{"num_hidden_layers": 12, "hidden_size": 128, "num_attention_heads": 2, "num_key_value_heads": 2, "head_dim": 64, "intermediate_size": 512, "vocab_size": 2048, "hidden_act": "silu", "norm": "layernorm", "norm_place": "pre", "norm_eps": 1e-05, "positions": "learned", "qk_norm": false, "attn_scale": 0.125, "bias": "all", "tie_word_embeddings": true, "parallel_block": false, "extras": ["capped logits"], "init": "normal", "init_std_qkv": 0.0442, "init_std_o": 0.00902, "init_std_up": 0.0442, "init_std_down": 0.00902, "init_mimetic": 0.5, "optimizer": "soap_variant", "learning_rate": 0.00339, "beta1": 0.95, "beta2": 0.99, "weight_decay": 0.063, "lr_head": 0.00946, "max_grad_norm": 1.0, "warmup_steps": 200, "schedule": "wsd", "decay_fraction": 0.949, "decay_shape": "linear", "final_lr_fraction": 0.0, "batch_tokens": [8192, 16384, 32768], "max_seq_len": 512, "doc_mask": true, "train_tokens": 97240000, "max_steps": 5782, "dataset": "wikipedia_en"}
Each number is 128 + 24 x the weight over the matrix's rms, rounded and kept within 0 to 255. Layers, rows and columns count from 0.

# layer 6 MLP down (transposed), 512x128, rms 0.16, rows 247-299, columns 64-127
[[122 143 129 147 156 148 152 116 146 125 119 125 123 121 128 111  85  93 120 109 132 125 136 103 122 124 162 165 174 150 134 105 104 133 136 122 131 171 126  98 113 121 112 116 131 122 119 144 121 128  94 120 135 118 136 127 144 111 110 109 133 155 116 144]
 [144 137 106 125  89 128 110 104 119 119 163 120 132 178 134 130 129 116 101 142 129 160 155 113 179 121 177 112 124 101 133 108 147 176 177 149  98 148 109 127 114 148 137 173 129 138 128 129 135 121  89 120 140 119 129 107 171  86 108 129  73 134 106  92]
 [168 143 113 127 147 137  99 117 148 143 145 154 144 150 137 140 165 127 130 137 153  96  95  98 155 147 135 115 100 125 131 183 150 120 102 130 125 128 131 113 121 134 124 137 139 120 118 166 104 127 105 115 150  87 122 140 121 115 124 155 117 121 120 140]
 [106 133  88 113 120 101 129  85 131 115 125  98 111 122 107 108 122 144 157  98 127 150 142 132  97 127 155  93 142 135 131 120 147 165 137 122 112 134 127 168 117 123 128 132 162 112 113 112 140 131 128 125 158 134 144 106 106  89 131 136 123 150 115 117]
 [148 114 112 131 134 143 116  99 128 112 134 169 128 150 135 147 131 159  86 140 153 166 149 153  97 107 172 146 125 135 181 118 111 155 119 153 127 127 103 135 143 124 151 154 161 105 137 170 128 120 126 121 163 117  82 108 156 126 114 121 137  96 142 124]
 [114 115 128 132 167 113 110 134 170 131 145  79 117 139 108 112 133 113 154 115 115 136 153 121 136 148 146 115 162 122 141 111 162 128 141 186 141  84 144 164  74 145 139 162 145 129 120 163 144  88  89 100 138 114  83 124 101 119 135 133 144 162 153 136]
 [118 146 118 166  93  84 106 144 109 130 177 116 109 118 144  88 153  74 111 136 182 112  98 117 123 149 110 153 127 161 109 119 153 191 175 115 113 107  85 128 156 155 117 102  46 140 134 122 160 155  98 113 157  91  85 152 127 152 142 112 107 126 156 154]
 [128 153 154 136  95 127 118 121 143 155 119 152 159 118 142 116 142 114 133 134  79  89 160 124 149 129 141 111 136 137 119 118 166  93 115 127 169 126 131 138 140 176 132 130 123 111 107 107 184 124 140 119 120 113  81 140 109 116 135 129 153 114  90 142]
 [137 108 147 111 141  99 144 146 169 111 136 152 113 136 139 133  86 114 123 165 116 113 104 150 120 118 130 118 142 134 130 154  99  84 100 133 112 145 137 134 146 112 119 154  82 127 136 118 130 146 116  92 106  90 152 129 125 138 159 144 143 119 110 137]
 [108 148 175 157 127 164 124 106 115 111 121 126  96 109  82 145  95 162 134 127 136 150  97 138  89 132 129 125 151  85  96 123 132 147 163 149  67 120 117 138 115 143 122 155  93 132 118 165 113 102 103 105 117 123 176 131 154 100  92 122  97 176 141 167]
 [120  70 172 113 132 158 134 137 136 146 143 100 115 137 120 119 109 115 156 120 113 151 165 135 109 137 134 178 189  95 102 105 156 104  96  82 107 113 159 121 130 144 125 121 127 202 132  89  99 151 113 146 157 134 149  52 106 114 100 142 122 145 185 158]
 [142 146  57 132 130  86 116 120  85 146 137 164  91 122 116 116 129 113 126 117 122 158 147 115 118 117 141 122 164 155 154 155 140 157 160 122 138 109 134  97  95 159  96 139  95 123 135 117 124 139 144 117  93 116  83 106 139  83 111 130 140 150 124 148]
 [151 168 118 154 113 155  97 112 121 150 117  90 120 109 131 118 129 123 140 108 114 124 144 152 104 129  99 145 142 136 150 125 152 125 133  81 103 127 165 107  96 141 161 144 113 159 124 112 130 132 106 115 141  88 144 135 113 134 153 111  97 124 104 130]
 [116 114 167 125 138 150 171  96 149 153 114 124 118 140  80 111  88 130  90 157 142 109 105 133 125 149 165 137 133 134 142 129 117 157 158 165 147 128 144 152  92 111 186 113 135 168 121 130 118 138 110 104 119 129 111 129 100 111 108 130  90 164 110 128]
 [183 127  95 159 113 158 118 118 145 118 138 146 115 132 121 159 103 136 138  95 146 144 118 127 107 138 131 125 128 133  92 165 115 146 111 128 144 123 121 137 137 111 120 143 118 108 107  97 128 144 132 128 151 150 124 117 124 147 116 125 144 118 129 124]
 [138 110  75 113 150 130 141 114 122 148 131 163 121 135 121 133  96 162 124 124 190 163 144 164 141 149 143 144 134 133 113  92 115  83 160 134 148 150 147 121  97  91 140 149 120 147 146 119 158 150 113 101 136  60 134 109 138 143  82  93 137 112 116 161]
 [ 99 139  87 167 150 120 194  93 119 123 156 135  85 145  79 110 124 115  95 120 135 113 167 121 123 182 130 125 132 100 100 141 105 133 116 131 144 144 103 115 107 124 163 121 172  93 171  94 143 107 138 115 124 139 127 100 140 131 124  94 143  88 149 111]
 [ 93 119 116 103 162 133  93  94 166 175 102 136 133 129 112 130  72 118 133 154 145  97 135 160 161 128 110 117 132 135 109 106 159 128 142 128 140 117 134 120 120 144 132  85  88 118 124 110 158 132 149 136 136 126 141 144 143 138 136 117 111 119 117 101]
 [169 135 120 146 129 106 141 134  95 101 125  74 111 160 124 181 173 102 146 122 155 148 124 105 142 185 149 153 142 139 134 121  98 104 148 102 134 119 104 146 104 132  94 123 125  72 107 132 141 106 113 147 125 123 136 141 110 161 174 132 148 141 122 129]
 [150 172  73 153  83 152 116 207 135 147 133 116 151  80 110 163 173 119 200 146 128 147 169 115 128  63 148 131 113 133 144 129 102  81 118 137  75 128 118 137 153 150 120  92  37 126 107 169 122 119 180 128 128 116 161 108 119 120 135 149 120 133 116 108]
 [181 142 160 165  99 117 108 172 101 102  95 143 160 116 143 126 118 142 132 141 152 132 124 137 107  82 128 110  47 144 127 118 110 121 134 128 112 194 128 144 136 132 156 160 162 112 130  90 137 171 129  87 152 114 102 137 138  98 150 129 112 109 127  88]
 [ 97 157 157 120  86 137  85  84 130 107 129 140 135  84  70 147  87 155 140 197 101 117 141 156 148 110 148 107 120 124 101  97  98 122  98 144 127 105  97 123  87 112 116 137 153 166 125 145 115 142 142 107 119 118 116  98 130 155 154 112 107 172 148 122]
 [124  91 187 155 118 109 142 162 164  94 126 130 139 126 166 105 118 165 135 120 113 149 148 144 124 122 154 124 128 144  93 116 104 150 110 119  90 134 102 149  90  97 140 163  68 131 116 128 150 125 101 114 165 129  95 121 122 128  95 124  82 143 138 112]
 [166 137 122 160 108 137 106 107 134 153 130 149 132 149 131 168 148 105 108 151 129 115 129 144 112 142  98 118 123 122 139 152 129 177 111 120 120 125 158 113 103 113 180 109 166 119 116 149 159 141 109 137 129 147 136 108 139 166 130 125 122 125 134 133]
 [ 97 134 146 147 144 109 151 179 150 154  77 152 143 107 106 116 134 114 123 143 146 132 153 140 185 119 107  97 131 149 161 169 136 138 117 145 154 160 148  94 137 148 135 136 155 125 119 108  90 155 120 130  87 124 129 155 112 150 160 147 156 114 102 137]
 [107  95 118 101 126 136 146 150 127  88 127  92 132 137 154 144 105 134 163 171 134 132 159 114 137 105 127  95 117 146 137 116 112 113  87 140 109 140 134 133 158 157 151 121 186  73 140  93 114 110  94 142 147 133  96  85 160 106 125 138 106  76 129 174]
 [149 119 126  83 101 125 178 106 141 127 136 139  81 126  97 101 179 125 132 113 109 125 128 111 155 156 170  96 160 181 166 133 112 135 125 161  89 159 111 149 178 149 183 105 125 149  76  73 124  92 147 114 109  96 125 148 137 131 146 154 143 104  93  91]
 [158 108 140 110 138 124  95 138 140  96 121 127 124 132  87 116 162 146  71 160 168 131 157 119 129 152 109 110 107 119 120 132 102 145 152 145 125 111 103 129 112 110 151 184 140 140 125 118 142 141 151 124 112 135 160  55  86 126 133 138 141 130 116 107]
 [126 101 151 121 123 145 118 146 172 130 104 139 174 131 127 149  84 159 115 141 141 159 137 123  93 105 119 113 130 131 137 126 123 112 147 107  97 107 162  92 112 117 106 124  92 120 152 148 108 104  91  59 137 117  89  72 115 150 172 117 123 113 154 117]
 [146  79 131 171 114 125 120 143 112 124 136 105 115 142 136 139  85 136 153 109 102 140 144 134 150 106 117 150 121  82 148 121 110 132 152 121 116 182 114 118 132 132 151 117 136 149 131 148 141 110 149 127 138 128 147 141 130 127 122  94 122 133 119 153]
 [122 108 157 136 171 111 157  95 140  92 113 133 116 125 107 148 140 144  97 177 124 137 160  98 165 117 146 107 165 100 143 123 150 100 130  88  95 101 125 151 118  98  93 119 118 151 138  94 130 143  95  94 133 107  43 128  98 132 116 162 131 134 156 116]
 [124 124  92 113 129  84 121 104  71 142 160 138 154 134 116 116 119 128 140 112 145 151 143 133 171 157 153 163 116 114  76 132 163 151 127 143 120 115 133 113 134 165 145 111 115 118 177 145 109 137 154 131 108 135 133  87 119  72 121  83 145 155 110 133]
 [137 104 162 135 166  97 164 151 190 121 127  87 141 128 153 130 141 150 119 110 107 103 140 117 143  81 117 136 139  93 116  89 146 130 129 106 162  84 146 131 139 118 145  77 137 115  84 134 158 119 125 133 140  66 160 128 112  97  82 128 109 158 121 151]
 [121 114 113  98 137 143 111 106 142 148 137 129 133 101 122 106 102  92 125 113 123  99 113 133 135 162 154 137 131 129 153 123 108 139 117 164 148 143 120 132 131 123 139 109  90 134 127 169 139 110 158 128  92 127 158 133 108 120 128 122  90 155 165 160]
 [183 122 126  92 169 163  92 129  85 131 160 118 147 112 130 152 136 188 155 149 110 129 117 119 119 134 127 128 144 139 117 113 104 120 144 133 109 134 116 145 143 119 124 140 157 150 125 160 145 111 153 138 114 168 121 120 135 125 142 109 132 128 104 139]
 [ 80 148 161 141 142 141 167 156 102 167 128 113 129 124 131 128 114 157 105 131 133 105 144 110 133 116 150 108 148 149 161 135 102 142 139 140 147 112  96 128 128 146 169 102 160 168 135 136 147 142  89  95 133 114 124 121 115 110 164 108 121 143 106 143]
 [123  88 111 182 144 120 132 109 129 144 115 139 125 157 116 130 126 106  86 106 147 171 153 124 114 134 106 116 144 101 129 106 105 146 101 132  86 181 144 156 100 109 124 126 181 119 124 135 101 142  81 142 141 149 163 154 125 133  71 120 141 118 114  60]
 [129 157 114 130 137 161 127 135 144 140 101 161 129 144 114 143 100  91 146 110 125 149 154 108 157 151 157 142 122 141  78 139 129 133  71 109 157 167 110 134 102 113 130  82 138 114 148 150 109 109 110 155 114 166 145 102 128 113 138 122 100 106 101 101]
 [148 138 111 129 133 114 110 140 117 147 171 117 114  90 144 105 128 112 153 160 135 186 131 146 136 172 167 143 110 148  53  68  95  85 123 132 124 144 158 118 102 140  86 122 105  86 112 117 134 144  88 146 115 116  95 125 105 112 104 178 124  90 174 160]
 [180 117 147 132 102 104 106  90 161 179 119  89 130 169 128 144 125 111 133 109 126 105 127 161 158 120 146 186 116 100 142 161 148 117 105 164 138 153 161 137 146  56 117 137 118 110 151 176 103 168 121 152 159 175 161 120 120  88 155  90 125 139 129 171]
 [158 144 138  75  93 140 127 123 142 158 134 129 147 135 143 120 115 147 169 100 140 165 145 119 168 124 156 141  93 109 122 124 103 131 107 173 145 138 166 144 148 113 128 127 121 127 137 160 147 127 143 167 144 151 136  81 151 114 138 133  74 169 118 138]
 [161 128 117 166  85 117 151 108  92 178 130 100 116 164 133 112  83 108 134 138 120 140 104 112 172 152 113 152 126 111  98 135 134 147 126 129 197 114  78 134  92 171 105 107 106 150 127  99 112 115 139 126 138 161 123 149 117 116 137 145 158 103 100 169]
 [136 150 122 103 111  98 152 124 141 119 122 116 102 124 138 149 124 130 118 115 144 106 150 114 103 103 118  59 152 136 153 142 138 118 129 136 128 132 139 116 105 120 122 189 120 128 148 121 100  95 139 137 133 119 157  91  99 115 139 140 117 124 154 101]
 [138 146 124  81 135 143 116 114 177 110 111 188  86 144 127 111  63 156 123 121 114  92 124 125 113 159 158 138 161 151 107 121 121 142  90 156 136 149 142  92 136  93 157 146  96  86 163  94 145 132 161 118 164 119 149 149 156  91 159 138 142 146 169 117]
 [126 140 118 145 156  85 140 114 124  85 132 137 185  72 117 128 128 157 137 113  86  48 150 144 121 105 174 159  91 132 120 146 135 139 119 141 101 103 110 138  97 177 136 129 115 143 164 122  89 199 150  82 139 131 130  99 144 128 144 103 116 129 115 129]
 [139 114 140 167 127 128 121 131 176 155 158 149 105  72 133 124 133 124 143 127 137 107 128 146 123 119 115 114 146  80 167 129  94 118 136 100  65 142 116 121 121  78 123 138 140 157 130 109 128 142 114 106 128 158 112 160 128 186  60 177 133 156 156  95]
 [126 135 124  97 136 124 128 118 108 138 132 129 149 143 144 145 112 123 130 120 145 107 124 153 124 134 123 158 156 140 140 151 120 117 105 110 115 173 141 142 124 133 142 112 135 109 114 144 113 127 109 134 133 172 155 119 156 136 119 106 109 118 129 121]
 [161 108  99 124 130 120 137 118 103 105 159  81 159  94 122 118 165 164 132 143 164 145 127 126 125 115 181 129 143 123 131 134 150  96 150 117 174 114 139 105 124  97 132 141 176 166  79 155 154 125 144 126 150 145 145 117 136 106  96 143  89 140 113 139]
 [143  97 148 151 178 156 107 125 151 115 128 152 157 144 133 113 139 146 104 148  85 146  77 119 109 166 129 118 129 147 113 199 151 160 167 157 160 148 111 142 144 119 120 129 191  93 102  73  80 116 137 117  91  74 125 150  89 126  89 145 104 100 102 132]
 [120 147 129  82 121 133 125 113 107  61 146 129 130 120 111 141 116 137 112 112 117 110  93 108 172 120 131  94 141 143 139 136 157  92 147  99 110 123 123 154 146 143 135 148  92 162 130 101 108 138 164 125 119 121 122 128 126 140 108 141 150 138 123 112]
 [109 128  97 136 127 142 125 115 134 135  99 110 115  90 101 111 102 116  99 122 132 124 153 122 122  98 141 160  97 145 137 138 171 118 108 107 170 111 108  80  91 125 101 147 125 172 127 117 117 100 114 158 129 119 157 144 136 130 127 137 119 142 137 116]
 [110 113 130 141  96  92 101 129 124 129 153 131 124 170 139 139 114 138 139  93 124 188 108 118  93 124 115 112 115  97 161 165 148  87  98 143 124 122 150 145 153 142 137 145 140 132 143 133 130 200 146 151 169 144 164 148 149 127 150 111 170 136 122 137]
 [135 145 165 142 159 125 168 110  68 112 144 164 127 140 126 143 101 140 102 150 113 106 154 140 144 133 157 111 117 127 117 128 117 136 117  96 107 181 128 123  96 113 134 172  63 145  91 143  92 129 110 175 128 120 164 162 133 134  99 124 155 162 141 105]]
# layer 6 MLP up, 512x128, rms 0.174, rows 248-299, columns 64-127
[[141 117  98 116 102 127 130 129 152 126  94 126 140 159 158 139  95 118 157 138  88 112 118 110 138 138 183  91 131 143 142 129 149 104 125 170 106 125 137 124 137 123 111 157 166 133  94 126 123 159 102 126 139 149 124 116 120 139 121 143 114 147 145 119]
 [130 140 105  62 129 119 129 140  92 114 150 129 115 151 149 146  80 137 137 109 132 128 141 114 105 122 101 147 142 146 139 104 119 109 131 142 142 156 122 108 102  99 132 117 119 133 176  97 109 132 114 120 125 144 137 128 101 107 175 105 160 140  88  92]
 [147 117 171 128 131 134 104 120 113 155 116 136 147 161 143 143 107 118 179 124 148 141 144 116 146 124 111 160 114 105 109 156 108 120  96 125 139 124 131 123 119 115 126 172 139 109 175 109 127 133 128 119  91 122 109 143 121 143 137 168 105 139  97 140]
 [129 111 161  94  98 148 154 160 109 176 119 165 143 138 143  97 153 116 181 139  95 120 116 139 114 176  95 127 154 110 111  91  81 121 167 154 187 101 176 118 112 119 113  72 104 132 110 168 102 102 132 178 125 162 164 142 131 135 111 112 128 103 100 145]
 [142 159  93 114 154 142 132 132 106  99 132 142 138 132 128 108 107 138 110 113 135 160 134 124 113 133 123 132 140 177 130  94  79  94 131 117 105 118 131 137 117 137 122 122 147 144 138  86 103 142 116 143  84 145 143 127 165 145 130 108 135 123  61 107]
 [182  92 135 153 162  87 178 139 103 132 126  90 192 136 124  63 154 123 138 185 150 160 117 112  91 117 143  98 106 114 122 181 117 109 144  89 152 147 147  76 129 141 104 160 153 115 121 125 124 141 132 148 114 153 115  81 141 151 125 126 105 148 148 115]
 [161  77  80  93 113  67 110 133 116 146 152 138 145  95 138 116 133 133  95 138 145 140 139 130  99  93 143 158 117 127 116 131 120 142 173 153 120 131 140  86 161 155 130 125 142  91 133 119 130 190 160 135 147  75  91 143 109 134 185  92 141 120 157 117]
 [ 87 114  96 118 101 102 117 108  68 116 145 146 129  78 155 115 140 118 122 154  89 126 160 127 125  91 120 121 149 149 122 115 159 122 114 168 153 115 167 122 117 130 148 133 129 161 151 147  97 128 152 110 130 107 166 100 128 108 101 135 163 146 110 187]
 [108 115 113 138 125 120 106 133 140 113 137 130 135 175 142 125 131 122 102 136  59 122 145 132 116 107 122 143  56 120 150 119 126 165 100 121 109 146 133 121 105 104 144 159 175 137 151  90 100 139 109 141 116 148 135 117 146 171 136  57 106  98 143 104]
 [133 127 121 156 132 111 137 110  87  95 181 131 111  62 143 155 133 152 121  94 129 117 171 153 117 108 131  96 142 138 129 124 119 106 136 110 104 143  86 163 185 143  85 117 167 159 134 117 137 141 130 120 123  69 130 113 144 158 113 114 125 148 111 131]
 [155 145  87 127 179  78 152 193 140 130 101  79 140 151 148 115 128 180 135 107 128 143  98 149 169  96 106 114  84 105  90 131 128 113 162 165 170 127 122 104 160 108 137 108 158 140 112 146 129  98 114  94 138 149 154 120 146  99 134 132 137  97  91 131]
 [134 116 133 140 111 104 138  95 161 165 126 124 110 134 161 129 121  95 116 154 177 143 109  73 194 124 127 124 135 154 133 107 134 111 120 142 142 132 142 149 132  99 137 120 150  91 158 142 117 127  80 120  76  84 120 121 150 141 139 138 149 151 109 135]
 [115 112 136 117 116 117 130 126 110 126 147 115 160  95 109 146 139 164 154 162 104 162 169 129 125 120 102 156 148 121 135 133 153 103 125 136 143 150  62 110  97 132  99 123 141 107 125 117 106 141 152 114 133 137 132  86 171 101 107 152 153  88 110 118]
 [ 51 158  97  84 127 131 124 127  96 120  93 151 129 146 114  84 139 151 163  95 110 117 116 168 139  91 144  91 103 135 118 119 123 128 148 129 138 140 135 129 108 109  92 120 137 141 160 131 145 107 149 140 108 102 123 112 144 154 122 148 172 125 117 127]
 [113  98 130 127 107 149 126 157 116 141 124 122 105 142 139 101  83  90 136 113 160 121 117 136 139 160 129 150  87 127 134 125 109 145 127 101 132 129 104 119 160 133 136 133 133  98 143 112 140 155 135 136 116 135 112 147 144 119 140 151 117 103 152 131]
 [177 112 118 140 148 135 103 120 133 120 122  85 108 142  85  93  57 103 147 154  76 120 132 114 138  98 173 113  80 156 160 110 155  97 165 165 124 101 108 119 151 144 144 183 100 180 130 101 149 119 109  84 146 134  97 141 150  99 169 105 147 156 159 128]
 [ 89 113 149 138 101  88 150  85 114 101  95 154 165 114 134 108 117 132 162 144  94  83 114 141 131 141  82  91 114 121 155 172 115 142 113  97 148 138 155 138 114 123 166 137 124  90 123 136  85 151 146 154 142 102 150 164 141 144 158 125 125 134 104 112]
 [ 92 132 184 168 147 123 139  99 101 128 128 149 125  75 159 139 157 113  95 163 128 121 100 131 130 144 173 110 123 113 142 104 146 125 181 104 146 118 128 117 159 128 153 131 152 109 118 141 174 135 133 136 135  83 179 109 142 139 105 126 138 104 136 115]
 [139 121 152 131 162 128 164 145 153 126  87 161 115 182  77 138 189 110 118 133 153 132 147 118 143  97 148 145 127 137 134 105 127 123 139 139 145 150 133 108 138 132 124 145 150 106 167  92 108 137 157 126 120 138  84 155  90 148 122 156 223  87 116 121]
 [ 84 179 145 145 177 136 116 110 147 135  92 112 116 112 147 132 110 145 158 123 153  97  62 107 109 105 162 160 113 134 146 125 123 142 114 140  88 133 130 128 111  88 133 144 100 133 138  59 167 172  76 124 136 106 113 146 131 141 152 131 135 187 108 113]
 [139 101 130 127 138 111 134 138 102 100 109 116 158 217 147 119 128  86 125 122 157 136  92 140  98 126 105 143 105 120  85 182 118 150 158 149 149 123 114 128 118 140 113 131 122 151 114 127 118 133 138 128 154 101 101  92 151 154 104 124  97 115  91 110]
 [151  84 131 154 152 148 122 124 145 139 129 160 133 172 143 127 138 168  99 184 134 122 103 117 102 105 109 136 111 108  98  65 164 144 118  93 141  75 129  39 132 127 163 146 135 107 154  75  89 142  90 120 133 136 143  87 142 156 126 197 121 123 156 100]
 [133 137 145 178 122 108 166 146 121 117 141 142  96 150 108 109 115 115 123 184 125 137 113 125  97 127 169 158 178 116  77 121 119 106 147 112  90 103 148 141  92 120 124 161 162 131 168 129 125 131 162 119 106 118 141  92 128  96 134  97 109 144 156 101]
 [117 110 148 145 151 183  98 118 117 126 162  95 138  93 164 142 118 155 120 120 121 190 110 122 115 148 129 162 143  99 107 101 159 135  92 146 103 123  83 185 110 116 109 167 112 128  81 169 134 121 147 140 107 143 102 125 149 138 133 149 119 131 172 149]
 [ 99 119 126 112 145 106 162 122  91 120 126 122  89 132  98 141 141 100  86 106 135 137 100 187 140 128 145 110 139 138 170 120 133  85 159 134  92 149 121  59 136 111 147 119 114 140 163 120 125 142 176 144 107 142 139 147 127 127 147 147 144 182 106 113]
 [131 186 171 130 159  97  66 115 114 104 126 141 162 134 108 136 170 199  44 100 117 134 111 109 114  99 143 142 125  83  99 169 107  95 128  82 165 149 120 105 170  86 121 117 182 135 114  72 168 133 107 102 148 126 131 119  94 131 170 142 135 133 145 113]
 [142 120 136 151 119 130 102 151 134 152 131 149 124 156 119 134 119 151 124 109  96 137  95 113 159 178 130 150  99 128 133 124 173 133 144 132 155 131 116 145 114 113 140 115 116 164 134 117 130 103 128 150 149 135 105 148  96 121 121 165 110 164 112 116]
 [132 156 149 108 126 138 133 119 107 162 166 127  96  97 151 158 134 121 136 119 127 153 109 112 120  89 118 157  83 141 106 127 139 114  80 157 172 139  90 124 131 136 111 144 129 108 110 154 122 113 152 120 151  91 163  97 141 143 149 124 100 114 126 164]
 [147 133 173 146 103 142 122 127 124 132  97 143 107  97 146 110 105 157 145 155 137 149 134 153 147 103 153 103 138 155 119 144 124 143 165 133 125 120 115 122 135  99 153 116 162  96 149 143 112 138 116 145 139 139 129 144 142 175 159  79  82 177 127  86]
 [ 92 123 158 131 187 134 138 145 118 126 116 133 128 172 114 148 171 108 139  91 141 116 109 129 175 120 114 131  88  78 155 139  99  95 131 107  94 127 108 143 115 202 128 156 110 118 147 159 110 120 158 118 107  86 120 120 117 167 127 157  87 138 154 164]
 [ 99  74 134 113 138 101 118 154 116 158 101 140 130 142 173 132  89 121 111 115 132  97 118 142 104 121 116 121 143 113 163 175 122 115 122 146 174 184 129 171 144 110 139 135 133 126 118 110 111 202 147 169 115  73 101  87 141 157 107 126 127 116 118  95]
 [140 156 149 142 149 103 163 166 105  99  92 140 146 117  98 141 116 124 140 144 132 125 128 136 101 135 147 125 136 131 138 135 140 156 144 133 130 148 147 132 162 152 115  96 137  83 155  96 103 123 126 165 141  76 106 134 142  79  80 120 114 105 121 129]
 [ 96 148 132 138 156 116 132 144 124 124 118 115 114 175 104 146  85 144 172 143 124 134 131 120 124 113 189 115 120 137 119 156 146 119 139 131  96 118  88  83 109 139  99 130 154 136 107 131 152 139 154 147 132 100 120 130 148 124 122 123 111 117 139 137]
 [ 89 171 115 131 143  94 122 116 136 131 127 145 107 125 148 124 146 183 118  70 114  87 109 120 134 138 146 167 134 112 167 119 104 133 158 138 128 119 127  92 138 121 118 132 134  97 153 121  84 155  93 145 155 126 112 112 121 135 131 127 133 112 117 117]
 [148 128 117 145  87 100 143 122 149 159 151 116 113 126 163 147 149 104 144 166  97  93 156 126 130 122 100 124 132 122 161 109 164 136  85 126 100 122 128 141 177 120 115 157 157 121 108 157 135 112 142 141 168 131 173 106 117 127 114 101 148 142 152 117]
 [119 107 175 154 166 150 138 142 124  95 145 123 145  83 112  89 120 155  75 126 113 137 102 186  93 120 150 116 125 106 125  78 144 105 137  97  90 141 142 108 141 114 137  96 185  95 158 147  88 146 166 100 118 151 132 129 120 106 145  98 118 111 123 117]
 [113 127 126 144 118 104 156 144 109 112 146 139 122 117 124 153 140 105 138 119 126 146 135 139 115 115 144 109 144 133  95 150  94 115 149 129  86 127 164 158 145 109 127 126 146 171 112 156 160 139 129 104 145  99 161  99 126 148 123 147 120 119 155 129]
 [107 143 163 110 146 118 116 124 113 133 111 159 121 134  76 106 151 112 112 109 175  91 134 134 145 101 124 163  71 126  81 150 157  81 177 159 136 161 129 142 109  91 117  87 161 123 135 109 111 188 126 140  98 155 162 111 122 124 102 100 112 102  86 141]
 [102 147 104 151 118 125 138  74 164 148 157 154 125 127 155 122 112 114 107 117 109 120 128  66 162 113  97 103 139 159 197 119 136 101 141 136 146 149 162 128 133 151 131 128 125 127 108 149 134 152 123 154 134 109 112 131 171 112 110 121  57 120 107 135]
 [ 91 136 154 107 139 117 118 114 130  96 111 114 155  93 118 144 155 138 117 116  99  98 122 110 109 164 103  89 130  97 132 130 113 113 109 136 120 133 111 110 124 126 109 127 181 117 125 109 108 122  87  86 123 149 141 126 116 146 129 102 154  71 139 146]
 [ 90  87 168 175 101 137 119 150 135 157 161 137 148 115 171 120 133 107 177 167  99  56 111 119 153 149 189 140 171 124 141 101 104  98  80 165  90 143 107 168  95 175 112 106 139 125 148 117 144 144  94 152 169 130 129  93 141 115 108 100  67 135 140 115]
 [124 129 127 141 121 115 138 133 126 176 116 116 149 123  92  95 132 149 112 154 103 183 101 128 142 140  91 117 108 127 121 117 161 162 173 104 139 150 134 105 174 159 119 130 124 138  80 119 152 151 124 143 126 174 112 120 153 124 142 137 146 116  97 137]
 [113 167 115 166 148 107 139 180 129 140 133 176 127 134  90 125  92 110 142  99 129 126 125 164 145 147  83 170 120 114 122 153 149 118 114 123 108 139 175 154 175 123 115 106 127 150  91 130 147 143 154 132 149 132 129 113 115 163 107 116 157 132 129 159]
 [139 116 138 157  96 115 122 146  77 123 125 138  82 117 115 138 106 139 101 118 167 158 133 147 139  91 107 104 111 134 132 111 144 156 116 104 141  98 150 128 107 134 142 124 154 183 121 124 133 136 135 147 139 102 149 148 120 140 134 131 100 138 135  95]
 [112 162 114 109 167  76 149 158 127 144 176 107 112 163 170 110 155 104 112  96 152 112 164 168 111 128 206 148 111 103 118 109 142 136 156 100 161 130 157  99 122 118 135 148 142  94 124 132  75  90 159 131 113 116 149 154 134 182 133 124 122 104 116  90]
 [132 125 142 155 117 129 134 116 151  96 114 122 158 135  99 109 111 128 126 130  97 122 148 130 120 109 120 116 119 109 133 136 141 159 152 119 122 118 146 142 129 165 150 106 134 127 147 133 136 166 118 139 122 115 142 132 109 127 142 130 151  82 148 100]
 [111 134 143 118 159 149 151 112  99  95 101 146 144 147 144 135  99 124 158 112 123  86 160 121 140  82  86 114 133 117 123 138 162 106 128 155 129 165  94 171 136 119 135 142  89 132  86 142 123 153  93 119 112 128 138 114 142 106 147 130 142  94 119 127]
 [158 132 136 152 135  23 109  87 137 129 136 112  87 135 187 133 138 123  91  99 128 124 116 123 163  99  99 101  82 120 109 117 162 171 138 127 106 181 117 116 123  78 155 115 200 153 155 147 170 147 189 106 106 102 183 128 151 154 135 140 166 108 131  67]
 [130 111 129 155 150 116 117 112 154 151 165 126 123 158 113 133 123  80 141 122 128  88 144 141 135  97 110 135 110 128  91  78 178 116 123 111 112 108 139 131 126 108 149 150 109 140 137 161 130 124 118 136 150 106 155 165 156 129  97  83 142  78 183 121]
 [135 126 147 140 123 115  86 100 126 108 128 133 103 181 141 155  99  85 138 157 123  88  62 113 150 114 138 145 137 159 149 138 136 132 142 133 156 129 151 127 102  77 167 153 171  95 144 134 153 185 159 100  93 181 144  99 136 134 155 143 121 156 107 128]
 [162 106 107 146  74 124  83 171  72 122 168 113  99 164 105 134 129 120 130 113 112 140 111  78 187 156 127 105 119 191 152 129 158  87 122  93 151 128  86  98 171 134 152 131 129 124 156 119 127 108 117 152 139 132 113 136 152 159 135 107  99 149  82 145]
 [124 104 123 153 130 122  81 114 149 150 141 130 107 149 107  97 117 100 107  96 112 128 157 130 118 138 108 121 187 119 119 125  92 108 127 149 109 134 122 136 104 160 128 142 127 113 125 141  93 151 127 121 159 160 109 122 130 146 109 141 123 116 157 125]]